Weights of a small transformer language model.
Architecture: rotary positions, embeddings untied during training, shifted keys, gated attention, value embeddings, hashed n-gram embeddings, learned residual scales, skips across layers, capped logits.
Training: a variant of Adam for these matrices, 589M tokens, 12366 steps.
Each number is 128 + 32 x the weight over the matrix's rms, rounded and kept within 0 to 255. Layers, rows and columns count from 0. Numbers have three digits each.

# q: layer 3 attention query, 320x320, rms 0.0968, rows 135-184, columns 0-79
# k: layer 3 attention key, 320x320, rms 0.0979, rows 135-183, columns 0-79
# v: layer 3 attention value, 320x320, rms 0.102, rows 128-159, columns 0-79
# o: layer 3 attention output (transposed), 320x320, rms 0.0948, rows 128-159, columns 0-79
q135:129109146081158115136126083121114131153158118119125111123135164095132118120124107135148164164147105123132137097080086135137136146116119098135146170128130134134112103158127113157127101121129125151149102141153122103179147160128125134107136074
k135:133132111126143128112155126116138101115114148131125122137143104120135131158158133158137131134132128137118159137144106111142128128113115163121127153126102157123117117087104118146141139130135103127124099157114123137110126101116146159123118129
q136:121104148098136072129118055186094045129128125151152119083220144122102118058142132157140087211155141111128145132143070186067167112113099020178110194091127133076108125142115124218149131191142136196211070143107199083111090139121115131091114146
k136:109090116137129153071152070111134033108109160136104158097162113139149116147153139112107134168116153100090166143128145104089113195122115129124118155084141135068132084093083150175148091168140111175134080135105133160151153107130127112126123166
q137:117130127160092149109155124153121154113125137154135143145149098152131165101135133153091101143099128133142123132159135103106116108158092155128122091089158132129153119143124116079147101138155138111102135117128111138108131104132094132134118135
k137:144146146099138135157132109148109155117124091131121121131095161108108102115104100129115166178115117123142092101098167157128119122138145085132166099191152086148165149173161145108114112139118131098152121091114143115102106150160045116149134141
q138:127182122110092103154118119120121082115132116141111106105122121155106110112127131118121095139174153147150143106128113122177159115109092161143125137160161108154110112093168140106095101195146124092127124162146170105102107149119140155138110117
k138:117148172154120119175178128153131094122124126109101171111097131141127106158081152130154093098174105133164118118119141147183159080141110128133150161117104072093119146133149144111155124111108081153110200125063113095101146130120127115117121113
q139:088118129131093152118120102113120126096142092105139138114152099123119138100172083118129140160096122110118110130185151125108117137130133130166125083141122137148122132144148123103106153152151132088135139102117157155134109134131104160128095161
k139:137153173145082163168132107124126083073116157148130123142143134125104099132099144175151099192167157136106142122134139116152109106142139094146137137103115130121154119137144126120144141105144145140146100168097135137134131140108146125132111121
q140:174113113135151144109145125097137109136122120089146131187126134147146134127127176120170111100174130124133135121082123086129071141116123156107137141123094096140138106144125132173134103134145192124108139153117117156159136143130167129135125138
k140:166107095114140127111177112111123124142135105089145145133137096148155149164107197149121103128145114114114169131081133130120125120148123164117122141126096095132118117107141112139120088158112138130120134131132127160128138109098132140097128108
q141:163110120145137117119130132122180165099128156109142157165098135105091129147130179127091137120108131088122118144112103156128099148137121119098135176119155115127142116150119137151143136092131137136128107126138107114145127137118140121102152141
k141:113090089128115132106134128115147080145129083083085132122102159143113124128143128102082163146120115084131119139106158158082114169098114139142123120155151135116126121140136111127131118144132140097153147110155145136152121141144073110107143142
q142:106132134123132093130119166109116142142117172135105070122122122145134135136149115146133119110186129216182156101136130071123151097109089138109128155120134089135134107091150147094137106139140107130105097162139102082074112136122119151088119111
k142:134132183142136086152163128105096160179122177119148151105127127119152109120128157155137122059124131122188109125148135171141116093142067146120162167098074106121105153141105144133140109095137081185105144098120082102042106102130106094145129126
q143:110064128120107146107139109127161134184131139118120135153124118080149103125121125117124154122115105157164105155112136114098101134102130119093107119134109094113192148129113134154161065111129144184146113123071094112134159092090132126146112095
k143:082079057120108108102162074128127093146079105139100097106148141108113130076185135142098148119112108128158110152153171121102141179124117152100128081171126124142133103088143128125121088203121109108122100115139146132093075111118044114159120155
q144:138097112067079140102133085123177228172173079167180137149202144056125093048165127138151091082108088122209173169096166175192098114134132236108171093145130113137092185132083166136102057112159132147097179075161126105137076179160099186063156138
k144:124097119068084163122145105103172235187160085159191130164206159053138077069147095155150098074108099120203155171116170155201104093144129209114158115138115121132095193151070183142095049101173127157084196077140140107138092153142114184060164141
q145:031146122122095063123189008141135077148130142106209084139158181148126136092153144153223135151113120197075149105165255109135127134094167199163117086181139048180154128150176088057205090017134077120126100137109076127097128136105072179144078104
k145:039149113129110044119187000122152075141122140104185075149157193155117113117148111137226151164112133201082146134186255130150116146087154195150130076173124044188170122170178103062183072040139081113131080132121074140099147146126073166129044128
q146:228120057149168091185186145122056084127104102151098187116182130083138141104221143086072198093135136129103116129140061210151077161119096112040066131162125116163105178126155187131158119129099104020146124126131124121143218147142138208191136119
k146:218115079151167089180175159125058108124128113147098179111177150087129138095209151069061183102139136143091110130136083202145091156125093086036068121150138110188098169137159182125149111116093101039136118112131108140139198133152157172205136138
q147:122058116146222079219126138164071130055130106162094192051100150151107157163147185092123116129106131142204165121134068155108108111127159147064169066150126129186082101100171124115232168110186098107096074152116116096120145126206123141100104106
k147:122063124147217089214118150174066115056119125146095177053099140155126156181169183096143110146097141153210162109113087161104104110135165166067168097137128146186074109095170157127249168108188126098106072146112139070108143122213112158095120102
q148:054102137080090152057185179132099137059100151096167149166178098073110183149119203151097158084203155099133115085081143111141094110092036169141112115166076088104061135173031137142162066139080118118107170092063073101098137111160135145130138104
k148:083111119073082168038172205124115134083074171117167161167195094091129191145131211149086150103219166093134121084072137105146107118106027155156086114169066114115067141179023130157133067140082112106111193086075102119077139107178132131113130088
q149:153119158117113182159092089113101184134153135133173139104124051077128134152153085084178095099170162127175134124075138085193179127113148044196169143199118162099133106099056088160128098120116045151183122111076215110055145188080142167189192168
k149:146132170100095164150104094108099187155157127132167140097128047085128158156161090078165087106186157110150146133085143093181171114111140045202157130186118192111145114106070100161132105101114046144190146105098218108053146177077145155209161159
q150:052088088114101171087108097197177136127148144170085152160118090109103101100172145154124150126137084138121141158087095162140217143163117145159104149114132100100119056141130177081174119145069073113073202179117143114104101075103164139105133095
k150:037103084115118165074125121187179141130131144161096137166113100123092118096176144147131127126131094121120151174097116150148208139160104124150108124125122101090126068132120167097172125142082081106095191160104154108109098078091149150082140115
q151:045117149192223165121066196166227101101129122069143122133170124147120069105029147140212145179126133103170121169145104164182117125135080059109139188124046070142140103105113164115097150209173035166174002131139047137201089137102118151123178138
k151:058126126194218160119042193165226086103128106090153140139178133136129078105033148131205152166095139104181137187144114175183101154134071081104149179123049083148136127104097170122098141220186026149175042127135077142203114129095095150118165113
q152:103091156174107144101025092215160148176193163150113141125177167152147165102094139103087138178164107091066112192070174141004130143146161141122174101046194162070144176074101086122202134229125055161156140159083144159154103177181053197117188192
k152:118096159185120166122023096218179157165198147148120137132158163159144155100084144090120120188165112116089103166058159136000117140145145145139177093056208169079134169062107077123202150218129066168160155160093114137161099183182058168123182196
q153:113164109077195105048074136145128125216086118158140059077126070180167229092129092146113106103117139182053074174153075082214126111081150063132121105141154135142138111080105200140146147095093171138147072185135073149182110069141100036200169127
k153:122166108074186114044064131147120134224094131167131082075143060178176236121137121155080131113124120195084113162113071096236127115090140057133127082152139160122136095067106192137134143106086148115147101182142060148158122069142111048194166126
q154:163135147151098160093097139197191078114140124067131061134062107124089186119142132099104125085151110027141180103016147134137132163120119106209154133083224167079128071114144126186103087112096182088121137140090110093171121107229103106087123184
k154:166139124155128139099091145181174066112172123089127056133065128148103183142131134106096152094131107035151190111011141131153131166132114101196142142095226154060112054112151149177101085107096179066125165134111129083166130093230116126096115177
q155:174102130158101117146089093110083159117059152181147222148232116144100163181181201107181156114124196162081110107175132063142123130188032140103201158096209170153183087094125238091101240162158155081067078174123156117134086128143138088195189090
k155:149071126150085110152078087106074160153077136168163226138235124129096146182189196104157145114119180149065109107175146088132118129187054140118201155089194155140162102101130230092099225135130143092048096170107169113133082139140146083199199085
q156:192163148146071094079151068071155226181148108209119093162080085169127053107131144188161141124126115131135117169115200128019194096155091105166111190155207153120129119133167064107175145091165084131182110125062124123210159149163108035131158069
k156:197170179173076114085147066088127224155137110192126076146095097175136076076123147211185139131127119139109115133121184119017181109153107114188098196170190113112112119107171066109174137081170080150155113145042134151195136155153104048123172072
q157:156146169045137089103122139148158252080046168091106123131063140107114095148118068179155142061094102050106055113133058074093154110150155156199146151087239134152118087130126189152134170101120183133153062132133144145068141162108124116080111145
k157:134134146049135088095142139134147226092043191081122108139089139114106108152118059206170148050087095064131052110123092085090140104135168134189164152098218142156120099159139197172106154116103183140144058126147170148072135178118105131090115141
q158:215104057089147083118184212083117100154096102132159174125147157122137074150134168030127148133174203096132118079195120137150104094170173113169130121130077099140140160134043091164143105201117120026107148166072172139124158124067128112137089067
k158:197110068079135073126179174076124098163080122118170163129160141125140080152137136037126148106180207079153113089198146133169124103156169116170137123128084110142158174137052107172122098194110117039114141157065187125119153136066129121152086055
q159:101149117164214038106083163055060132157194158132163117098145104100128095075154101122112220122121107151029142030174059134100145127096136105128140190167058162154133044094134083146163127108153073202092106123147132095071072129174100096072090130
k159:102147117136211066107085171060080108180173171127159123106136115096131080044164086120091186141111092164068141014185060143099150151103132098118158174152076165171148048105120092154148121114170049196096102158183155091087074121184101109039086140
v128:146187046147076104117100121118085098107154124158183148114124145147117172132183138154155161083173087116127136149108133115177086138146126173120175135119098167151168078167132225130143170131128113127156127173085175092133109111071127130059147126
o128:182154094175107111127101083125092112122134145130148154121118158137134111100125156162156133103181075147133122139102174124116103158162145162142133104142106148170128112126144238152182137181152084103141139149091134089112142128066133112087169097
v129:172135120116114147094110150186083130113129158086133158142152166157122117120125232134105037156126153129105106147139159121141067143158130139120121142120138145144132148170105089110126112098146071095098086062148166079154135175161049115149110103
o129:153159121183103120111125129197111093099087122083149192147135124144186125122130206126085066131103162114078072109119121130129074106145107133091154107123118143104138133149084133103134086098133099091121038101123146118137131096176070085110126104
v130:190114112092131122163145132145190056152120159146110143119116109132128141131110099129167127086096139077132125148103108135137166130144157187168126171132128123151136090123141089121124117125105137149156140094109073096113139112130146163155132116
o130:134135133079144106138133131111150114154091112127102142073160108166202105136117174102166160070113108118129144120146112138126126134117148193173161118111145119146105077127107098160150105119132140125123136120124073118145139114135138174153134131
v131:090114172089123128165107102164072170121150121159107172117159182123148142116056103132156099154142145099152069117139104062142115129134085154139127110139129149141135150143154133145114117113126116161153171100121131123100123102096165102121108133
o131:075134141096115154132111114158090199140124143151146168125165133143099150091073120175144139168139135137124093128101171067113127153159114142148147092118101147205153147135208128185107133118133107182154155111091164142077171123107168086178111121
v132:096095134198125136114157123162174086101094125153126190127110097113120107163197107095170176093186115123147138078132176151121136118140149105138139110115093126140095086132087050156143146193125096095078101146195093134166097120179189149113106118
o132:164074180163150082137147134132192093111118122139140152157110116084051084162161111097143164112143140123129123107132162140112140110170138096168150145140147070149132139139129068147160155200144116103123118110149096083127155151116187153102138099
v133:176154084122146121121152177106153113092093121130125080186199113138102167132153136158091105140130127172135111110115124157156119167133166127146147169099118111114138165058094134099133145102149174151084135110148093135120110117132178162149150079
o133:138147089147127136138184169135163075114057113159120112140201119119180145152130153202128134136121145157172079122109132146147139125132118135150110150128126121104115184080071207144132133130134156145109146145154125139110118146090161132151151103
v134:158168132112105140169109125170159096093189123096151094158156154152149110180159070137171091144102172063147184173125106158124163128068131151144099143134105159101161083081098148145163158115111069096129128100061193117135139160085149134164155133
o134:142138135104133104138124104138149129096175131106118123050117113152157092164170065154177124140139170098146123179087116165082176136096125123184103134121150112088158140078130146114159142096131042073116140112057181095165082123098144149140114132
v135:139156099129145147159123148111110191165147083128166107108081166097107146105140070128143129194083137158134172121131167130136145143131148129124101080155111127121165178113131098094155118134113085147130121162153089145140103115129192108181150096
o135:128164106097159131127132183140102132149099091137152118098069135080165114167162045119116112199112139140158142121109145145100152128129151139149098096169091136163165178109144108103163135131118106139148134147169101167118091105123186088189123107
v136:166178138147118096165120100106145142154165099143132138167175142114157151156090148160159170128142117162127110145086138128079080114095157082083154120155178143124186109198164098098149143144116144134114159189090193133040164100106118144132159141
o136:175175104109127086123136126114153075150188122199114134115130134092149123176088093174136137093095125134151117143121131140103074099140163129104119077172188152071167120153142050161114100097116155136134200198088159131055133118121110128091119137
v137:134119120095115137163118143080168122166111098145107134167131138119135107114128129144108147037140195145174081131124116160134177109130156078131094082150093109151155113154197132151105154155141073109146092119141100127059159086121118091129133118
o137:094117143155133115129114180085174100158096127173112102165096171142182103093098106108099151100137159100151104116113074192131143112105156106137079092127106172145098147164163138183104140153123077086134090126130129130075100087142144103106124132
v138:075116082123128063155129155120102088119137130103104122117091165089162068149091090193097084140093159147134086154103103125127124155128137098110120083115117142120132152170135108119128158181144140150124144168133121164191117084086156085150147135
o138:081145090150102091167124164153100073196131151140126158099109162156109111125069074180122106092104132142121127134099147156136100158089098159084132078119128126131167161144138129095146193166156144171126116166132121156151110095123149099123151140
v139:092130065149151165101089142123169118110115120100112114122144091134108088085176117148108134107119128113151142102112132110132166165096104174105106139100119120121127115174132122126169086099102109073148098113117185152097098120192104155145113118
o139:141123115128164169091125120130126154121094120127096090100134119149077097101154139153133122102092114135141118148108133145131130172134101150137138170100145110124122110147153136154179108079097102099137105123099151178123169130157119129124122126
v140:168135121122111059098120142118225138072105114112130144133154161114117114129141152157083195127163194151110171141176101088163107146097141130155068187147126190156102117096111091116077078149154157118126117092137152138132118175156162089116077129
o140:162141090124120052089148146154213120050143184103178152165125181105072110130137146133077159142146160144141135144136099118125122092085106125175052195134163158147112135131117102134109100144169190155151080080104139132093108181161172124139060122
v141:163167148188122147152109108130085149108120135145151150169104103119163120163126155139131081170174124156139083129106134162106111185137112091120069172151106119123130095123137137120142113094133153111172157175109083111138140131108103118113124142
o141:121150130168105130144152114149101130136117102183144130086131124121173158169127156143112136104151110169123128148104157124126111156107137094134147135165125130116097136103148155148126088085142100105184145164108088122181159151126089154113130098
v142:122163111136117110119099132088134100123125169144091146140146125139124165088193120118091131129134142134122134096134143128164121135136132157155133133169120124145099099121133112095127112144145097094112146111082130101113133129140122142108089128
o142:144151142136120113153093155092143092115123129153119155135139113130126143105145136114158142107114128120122154107120128111148140153153127152141124141148151135128092099113103129088102117163142139117122130121084135127125113128110145115115133134
v143:162155099082096171140126132131090082093146145096138159146181166141119110150161152170099167106104112157092136155124104136124177161168122132145155115134060125137112092116105121151138136138120087142122137153095133116139076140125102125139188179
o143:132131110089109177136142152120080118114168100133094130110205152147122103174166160170114179102088114131149124156142116143123159154145149113141157100136077172196120113138047145167111147125089100090125105166125155112149087100114135091111170156
v144:120110059123120155083091145130143148102138108096103112106057123108139126086065132114101072104119105159087101088152077132116107119138125114109152122114128141113089118160171162121134151159181061113099112157149101153163155131129123125052146119
o144:103104072137133143118105100141144114124118115097116110105078140065126137086098161142075090073139083174079124086143100140115120137117143108130143147130127118084146088149130163103112098139154071102099092123133119151129136154146172127093109119
v145:131125129110154138176106086160115121181131099162130158206187108073122113137173089108061094133106158118159139161123113187130161100114130145110126093107114122127116055102154103119123150145133102151085111169124096163128116150120069120102091139
o145:123124126175140160148123114159099103160092093173104172221178100115097127147141133111095137118141151126142121155161108134105150154141164084125117125089116102113129091118141136121136107123198093100151144170147103124141142124115118108076141125
v146:095159089115182157135091164124146129126147129135151141121113124139130166155173131120127099158088112141142099166147151148135114078121069118084114166125108084107141090058121156146186082117143115137090088070146132092185184130114155156114148112
o146:130187111113138136126117199093148132137161172132145151143105104147143170158221130128125066148092094081146103169194162182135130073098113129091107133140138104141144093120100144122156102142158105132139136062165149093141159133106116154121118117
v147:117116168111138096150123153166121130191128153125077135168180092156099182170155153079107081137051121127110121087128160085114192127168142134130119135130075091099094104118104123110150118082080122123132123102102082132128075099128110140167115078
o147:111130166132107083152127169150145076127134164190108114170170127143067124133158130142115096135083127132149187128091146065179149112167185085145145170140088137093089125159109132072139128134128116122139111098119136120058105105120112146167108084
v148:119106135101104173122142120132134132155118078113172155078114070121120128187165111143130139144152100136114132156130183144141097100061153101151090149133121149141146135154163155121124129123085125121110136122161145141140137106120098141105082106
o148:129120204137132105143140146124143115131088140139124144090091120104168122153124106171137110102130069087110145119164143157149119124091157076130107161149125135124113158195132145148095125095074146097089127077147156133174133057108134155124098135
v149:194112108109051154110129085111134134121114147168143117100118106096107136142171085114160097120163123098135124074119158173132154107089107070079069149103134131071164125128133155147165091104168113124077115159110091121120092172113144135100158213
o149:157152099144041145096120054103138115122160107174142127090120107157138188117143101133125140123153120086122117077091186143135130148101089090128084170102130141092160141151116151199150077117163117106119077174113116122141099135147168165109094187
v150:151135142093148067120166185112129123111122153096151111140151072109151116149115123133187114194104094078144158104119133150143109119115084128148122148118146140162065144109194147163185108140150104128131076179118150173083117130101133090133090109
o150:117144156130141108079148149099096153112124094142149111109145094072155129099136122138164120120144137112189169106118160117125064107072102122157066125106120141101077113106162099156191106153141127123079087205123137150144167164126091060134119111
v151:136146057148139127071139117095155109124177133102091136131108094101103125109152125171110079170130085156145078150156097138091114130167170206099185102122181073155088133190119099147072167125126095135124177153125131124137138119164188096089168154
o151:146121078146171136055150172102174149112156143118117122116142121062023111098142165145098146178074099147159093152142105154098079140171098187109171068131158053129079115139130117160128174118140118125087184154092101107119137101090167088090142152
v152:181115192130074116198153121109115105104104173119164126139132163093146178163101134085155168104100094176114145114130129122100092113127125137141100146103088130111104145125121172099157166120115201137095147161165131134104138111172126115086105129
o152:150119178125091124179163175085095127133125153088185128130149097079131175175117136128198157094102104156097127113109150074120128124111114098164113167133129105130139117147134158092158169116082160111081161148168136136124129126170113074113116093
v153:117155137126172139073089108138116161119125110146121148086178117080136141055140101126094091090142112127107137119149065120110056125155111109107165164122120129144169126123121127115118097196116147110117104171162142148154103175076138125138137098
o153:155156119141127116116135122135112171135135165115128130050134140094163158098116107120078097077115083121123158106119130096115085118135142133106104164136144113153162114114124093107127109179120095110113132124149140141100077130121144145111135106
v154:102132127099146097170125122170121111202141132144146128110137122081121102166143100082133112070153167101120093130193169166141107085090099163143097128113111124121103143184146096140100119156128153158101106180143122130124130199115115097100156116
o154:120144107112141126140081161139117121149118101152141138097148150060110111131103105138117107099146192076105134153189139136124140091107118113112117163144115152151092111124123130152107128162144160130106116187130108098095184172125129115103149105
v155:137152111118132099167152147094097107080176117107127135155164159101146135093125127091162126116151130093125204115158193120110149152099086142127112096170116138107123107139146152130076135095143150121114138132149159112150110128128149108136164153
o155:161145075151114095145157118093118097119165107101124139162120137116132129098110119099175130194148120094139188124155170116115173170122129134145114071151148131095140130100113146127117122086108176122089142164124168092144110129115144106154140163
v156:124162136091213167084122097148137102116153104089122134135136125157133130127137163119117058088124135158108166122168127084165143089136153074108087109126177177136124155195095177174103155106095125135088091144139093109107135158106130150154139165
o156:167168135142181148041101062126148093111090135098121126137120137161140113165119134148142078149080145200110150144113165101109119147129123111149128105123167161170119139167132117231125168100099143131109065164088119089122120176138143190149120172
v157:105128149114081140100194134174167143134042138123172114094129089135136125154100172134117118127136153119068125126147109145153156163124158149117143170142162125099127117139150106148104136185136143127149131162130096145086133111067103132149152141
o157:113110177146085158093180072140121117170064109125133163140165120129130138163098136166084110102143130110124085111173094189101147140108160166110111139174116140148126087149133111091112153123104076151164151136154135134103141172118083096142114145
v158:116135152127051113102110149142104114121101117095093105129144167129153161163177069151136123115157061091109139118165096124147124117088129088149103153140132144174098106050136082131117145093164165125132094129102131094200122131165115098158136068
o158:124141155133046134099123136130100095081124140108103097134163147147167152097155089148107074097155054111088143146114062139151114123088097110142143138154129117167096109091135071136112132092207166143144134120106162103136122118124124076135157106
v159:152081187110089165177157136149171117115111153104086131121126122162097139142072160096155112134136113106063140083096100160117129114135115163141078114120100131099133148146125090118122095144096156113110124135107130122123102160113136115102160134
o159:140110135065141153124131132156119123105081136126097096125131137141132118165123176074124107172119124150122158096086111113169111135159124156105118091106150112098127145143137085072130060152131138095148067145130135177122147104115130158103074130
q160:127127127128127127129127128129127127129130127129129128127128129128127128128127128128128128129128126129129127128129127129128129129127128128129127128128129128128128128127128130128127129127128127128127128128129128129127128127128127130127126128
k160:128128127127127127127127126128127129129128129128128128129128129128128127127127128128127128128127128128128129129128129128128128127129128128128128127128128128129128129130127128128127127128129128128130128128128128129128127129129127128128128129
q161:128128128128128128128128129128127127129127128129128128129129127127128128128128128129128128128127127129128128128128127127127128129127128128129128127128129128128128127128129128129128128128129128128129127128128128127128129129128127128127128128
k161:128128128128129128128128128128128128129129129127127127127127128127129128129128127128127128128128128127128128127128127128129127129126128128126128127128128127128128130130127127128129127128127129129128127129128128129128128127128129128128129127
q162:135131132120129148128134128120125142131131133131122124131129136126124122139135127131123127126129125119129132121132133124124114122135121127124131118123123122123125125128112112130127127123129127133121132120123123128132125124130139126131131127
k162:126125125130128125129122131121128123129121131125131129130127125127117129132129132126132123135123136125124132123127128136128131126129139131131131126129126136129127124129127125128119128130136131120130125127124127131124128129125133129130130132
q163:127127125140123120125125127137135121122130129128129131127128124130130133122120123127131126128130131137128127134131130137128136130125130125130126132136133127128125127129134137124135130131129126125136132130127132121123132128123120128129123131
k163:127125129124126129134126128124131130125134129134135128126135125126123126125130129127130132135129137127123137132122132126122132120124132120128130128122134132124128125124121123129134124131134126127132124130129124133130134121131128126132129128
q164:103128153084129142120131114104093157148159132114123092136112138141124080163131127128130140125116112103145154109074133111127098117132115129099142094105103133112130112139098096132108130084103127134126127133135099142175113152136135132121142120
k164:125145109125138132143112159131146121129092111126129135132122120135111156137117126134122143130110132114121121092129119126139137116135139146119134124148136150143139119125133119134114150136147139108147127122145136144143127136135136144095129126
q165:141128136127130153103145110117099127125111125145100108146146159137112127157168138130113118124145111114111136122163114106120102127140108104162126126106132128129131124120130135131154106149137133145095145108130114101112134103103144089122129147
k165:134116127110131109117137114115137128141134119140134114117155122127125122126135146122141123167136154116118140155121107102119139107149117107142122122117138142137123115114121118131149119131157114114142114134127115148128114112121140130130133146
q166:136141178083137118111114103099080128126134112129108074138155157139108086148159145113160134127164123150118157121136127125145104115131127077134147132090126117104141111137147136147135113135116132155127133131128123103159131133093146092131104122
k166:145092138122125108088121102113119135145158139122144106128145130114139081118144152108151100163131150129114151181108128101111124126144126112136127122084134123112108112123112120134160110118136109128137123149114093142131118099113144136160133158
q167:146119132157133101109132123149126096108091109153117128140156132129104174102140142129128115148152126148093118140188088133124141137125116092167111179120146136132127134111167169128180096188146140137120124127128148095087146097084125095115100131
k167:131114138131116122110148115130103105119155135098124121119127135112149101117143135114139119112137130138142122173112146146108112151106127114125129120107127100107115136144115145124132115131112119150107139136107130104117131117135115123161120145
q168:150141150073131088120088129097080114124123112131119077113146160131120084153147129103160141105167146158120164146123151142145132142121151074158155150101125093081138118132151148155126123131109154157152141146126150094167136144113130108122095098
k168:136086133119124119101129101110131111142199127105142108141131105104138072116164158101144079154133166135089177174113128106113108140145129105158112115062147110109085097126136112118165119115120124161099124144122100139153124090106142128173123182
q169:121109151116146127113136105123088115121125122125112105151157150123090135124150162136120121144138119131121132109166105141132106098145109092141133118103131120088140114137129132137165112168126129163140125122110112099116119132098152076112119108
k169:141098145105100138113134124143097118127138131098129087115125142087143094120149147119127104128142125114142122173109131148089124157117149130104145113114139094111100130134134145117131110134136137111135121111117134094127105101115093119168132143
q170:079100114108122146112140102114140160128119078135122185118117154137178162131161080126091156110087106127097092135149157147132088149096210094155076086120109102124144149084120149108151153110120121161189138126124119171152121092145087149133133121
k170:164129109098152182094115098122138156140090155128173123156134106136114073125148127137154106164130134149123099139132139085130100145134195122089143062144147136151174079082141116118106132173134180108169065170125120192160107133086136177151109155
q171:104090138137121115158111154155116149111138151139100138145117163119092122147141123109115121111133108115100122123124118143113106132122115109157139132128156132107111127132108134143141159102120111153111102119136112095136115143132111163107152140
k171:087111135132140125098097111137134126160133166143089171111106136174157116171165101091091151133121150105147085161130150104114105172099137093108125115137143172174127124126110096098121188109138128132123133083146107129149094134165135163117137155
q172:156099106137169120125140143100110122184109148172139153099153102147150122112120151121157129168115160177155122121154112117157124128081130052125111116117088151114164118124083123164124090122152096157158094131139083123118164104094099103168130111
k172:156130133154158090095145121086070142157158167140136113086154076140140140086163117136129147120104165140131100142144115098173104145084095066071134094164071110152111124112097093166104111143160101175163074111177083120064117108159099123151128152
q173:149137095153112167124112155138115097147133130107142113174120112117103137146119182112115111117192101140164145137098159111148148158106136157130133110105177107101141115109124149146101093182099148150110126134115107128158150158134185069171123107
k173:090123083162122154059147119171118108143139102072114155126134149132193167145143146116083102114104117137178081166102119133115123154105142087150095103160126108139121138121131167114150124214083115117156135116091097137129119107151113131197112108
q174:138090124148097143125133122070101117122132160097107117184122158086061109153131183138140114096124131109125141130086104119093088114154123129109120133119115131143116100154108105121141103085127130162133069114112112149140162162109156131149136142
k174:101104099138094100093129127138131043153126139093068097129099196124158130093124148163123107098100126066146071125114138108096117111113118122098094111123100122105109126144089108106194152108122181136146131127149121151129094181109101146136110118
q175:111155121145118146132118091148146086107108132137123093084116094151135141122123073132107134142164167137125101119154153119155133134067135108169111135165147140139126106092153150132112143131117140103185079153126132147146162115100126167155125148
k175:092160169156098158202122107148124058080134135085096141107124127138070147148099113135121095148187167168119131110154177103133114152088125089140075101136137133121164108115170167121153137105091141143136104102118133146142163113119111094159117155
q176:159129126206213112141106099086130116227166167174096143128076126171137097124081132125107072158153107124066081116168105124088136043077182080193121100115143113145157158115169046160198083201106197128149205074131158149130113076202053162111095041
k176:146122133187206109123126103095146106220171162164070125124075130162132102124087131119100066147152102118052074105166121125088141037072180083190141092115158100141146147124155022150194084194109185143158220075092163140127118089208067153092090044
q177:153168203091188098166124098128122139179140076180142110156125139109096099130162131164112007100118154163139155145149148202142106088177168193100172135162129100147093080138114160101087136120097115132161255140164165129046090173230122213190151080
k177:157176201079178083167131090120111144187139086179160111148128131117100081121158130172106010094109153146127134148162150212147115091178164185103168135160124102156107082150122162109089138118085125144176251136173161128044079165218117210174158090
q178:160200191095069121139090163118153165102102121160071152121151140097131160183081159186180179066096116131093120169137136082131107189160236041210247133150148160074126133147082094133161033037119217155114125057170010124163154176111149139161160112
k178:154200201108065122141094153097159175104113119176063148122148116106117155170082150175182187064099117128079130163137121077114103194148230038201238135137152153079124143156083109104172031049106225154125127060168019128162145180108147128156170123
q179:176094102101121142185145058154141133172095120146153110152190176182118145231147150128095087159119214163080133176185186040134183156125076136163126062143154177127135161072115205135184202137147196154098107187137112140054129143133160101230211077
k179:169096112102112129208144063144134145154094116152150107168198172188113142237143164119097087153119212157070140162183186039131174167129075152158123078135157164133127170069116201136183201140159196147084102185141111135061137139131173099226222069
q180:131148176184239085159189125170113136069168093123049114017087183127144121162203206084100179155098128159171154232232073183151093107069118137055131154181121167108110244078145148112203070102109151204070096108143177114053092209079159062182146191
k180:127140166186224082155195126172112137064182085111043115017077182122139121171201214076096181156098124164162169222213077169150104106065124133053130157172119153110089226079143150106212057097116143195070096104138184115054099219075140062174144197
q181:139101157169199164141176146024135112183135098124103105204155099120102079094117113114139126144157151159165101119153169036114107156103149226161137141145106139166056087164142230069093157062104174107070104142162207138078143075213149130158192074
k181:142107161176209158145179144003135106189133091135096116200161092133096071093132104116139123140174160156157096122154166041115096165109155241161128128147106125159053103159145237062104160074098185113051096136183215133088143061201163124164184075
q182:129105066100142029071189041115110196067102135148149055129105169114106094100113095140163121073098143099091121082120145089104120162167094098185146134126141042137238085117185073066120141114091111126142176170155236095018154096101136035117085143
k182:132106057093136035062191036122109187068094133134159065127094175112116101106117097153171130077094136099102119085120163086109113161147095092173147135124139045130240082118184062072106135106084111134142166172146234088029138109109139054110086145
q183:134194111159102087129084143086141056094200147056095099119151157135126087058065120133173189131081122111147127084086074159106137124025112096176152162073135075152184105110169192124171214172153183139102107154113109123118000057115130108104096167
k183:130195117142114085125085149087150057096196130067091103112145169144127075059080118130171191140085136093147136088089066150108145121027115092184155162079120076149187108124175170119160211163147177132107112147114101109141000056112140119105088155
q184:210142161116142113191118151160140139155165187097116100203054054166133094084131100149086146048121198105162193173121162101063109000077133121215122128139133183144133071055068182180118104184072147155118175126077092118132118098183097090162196128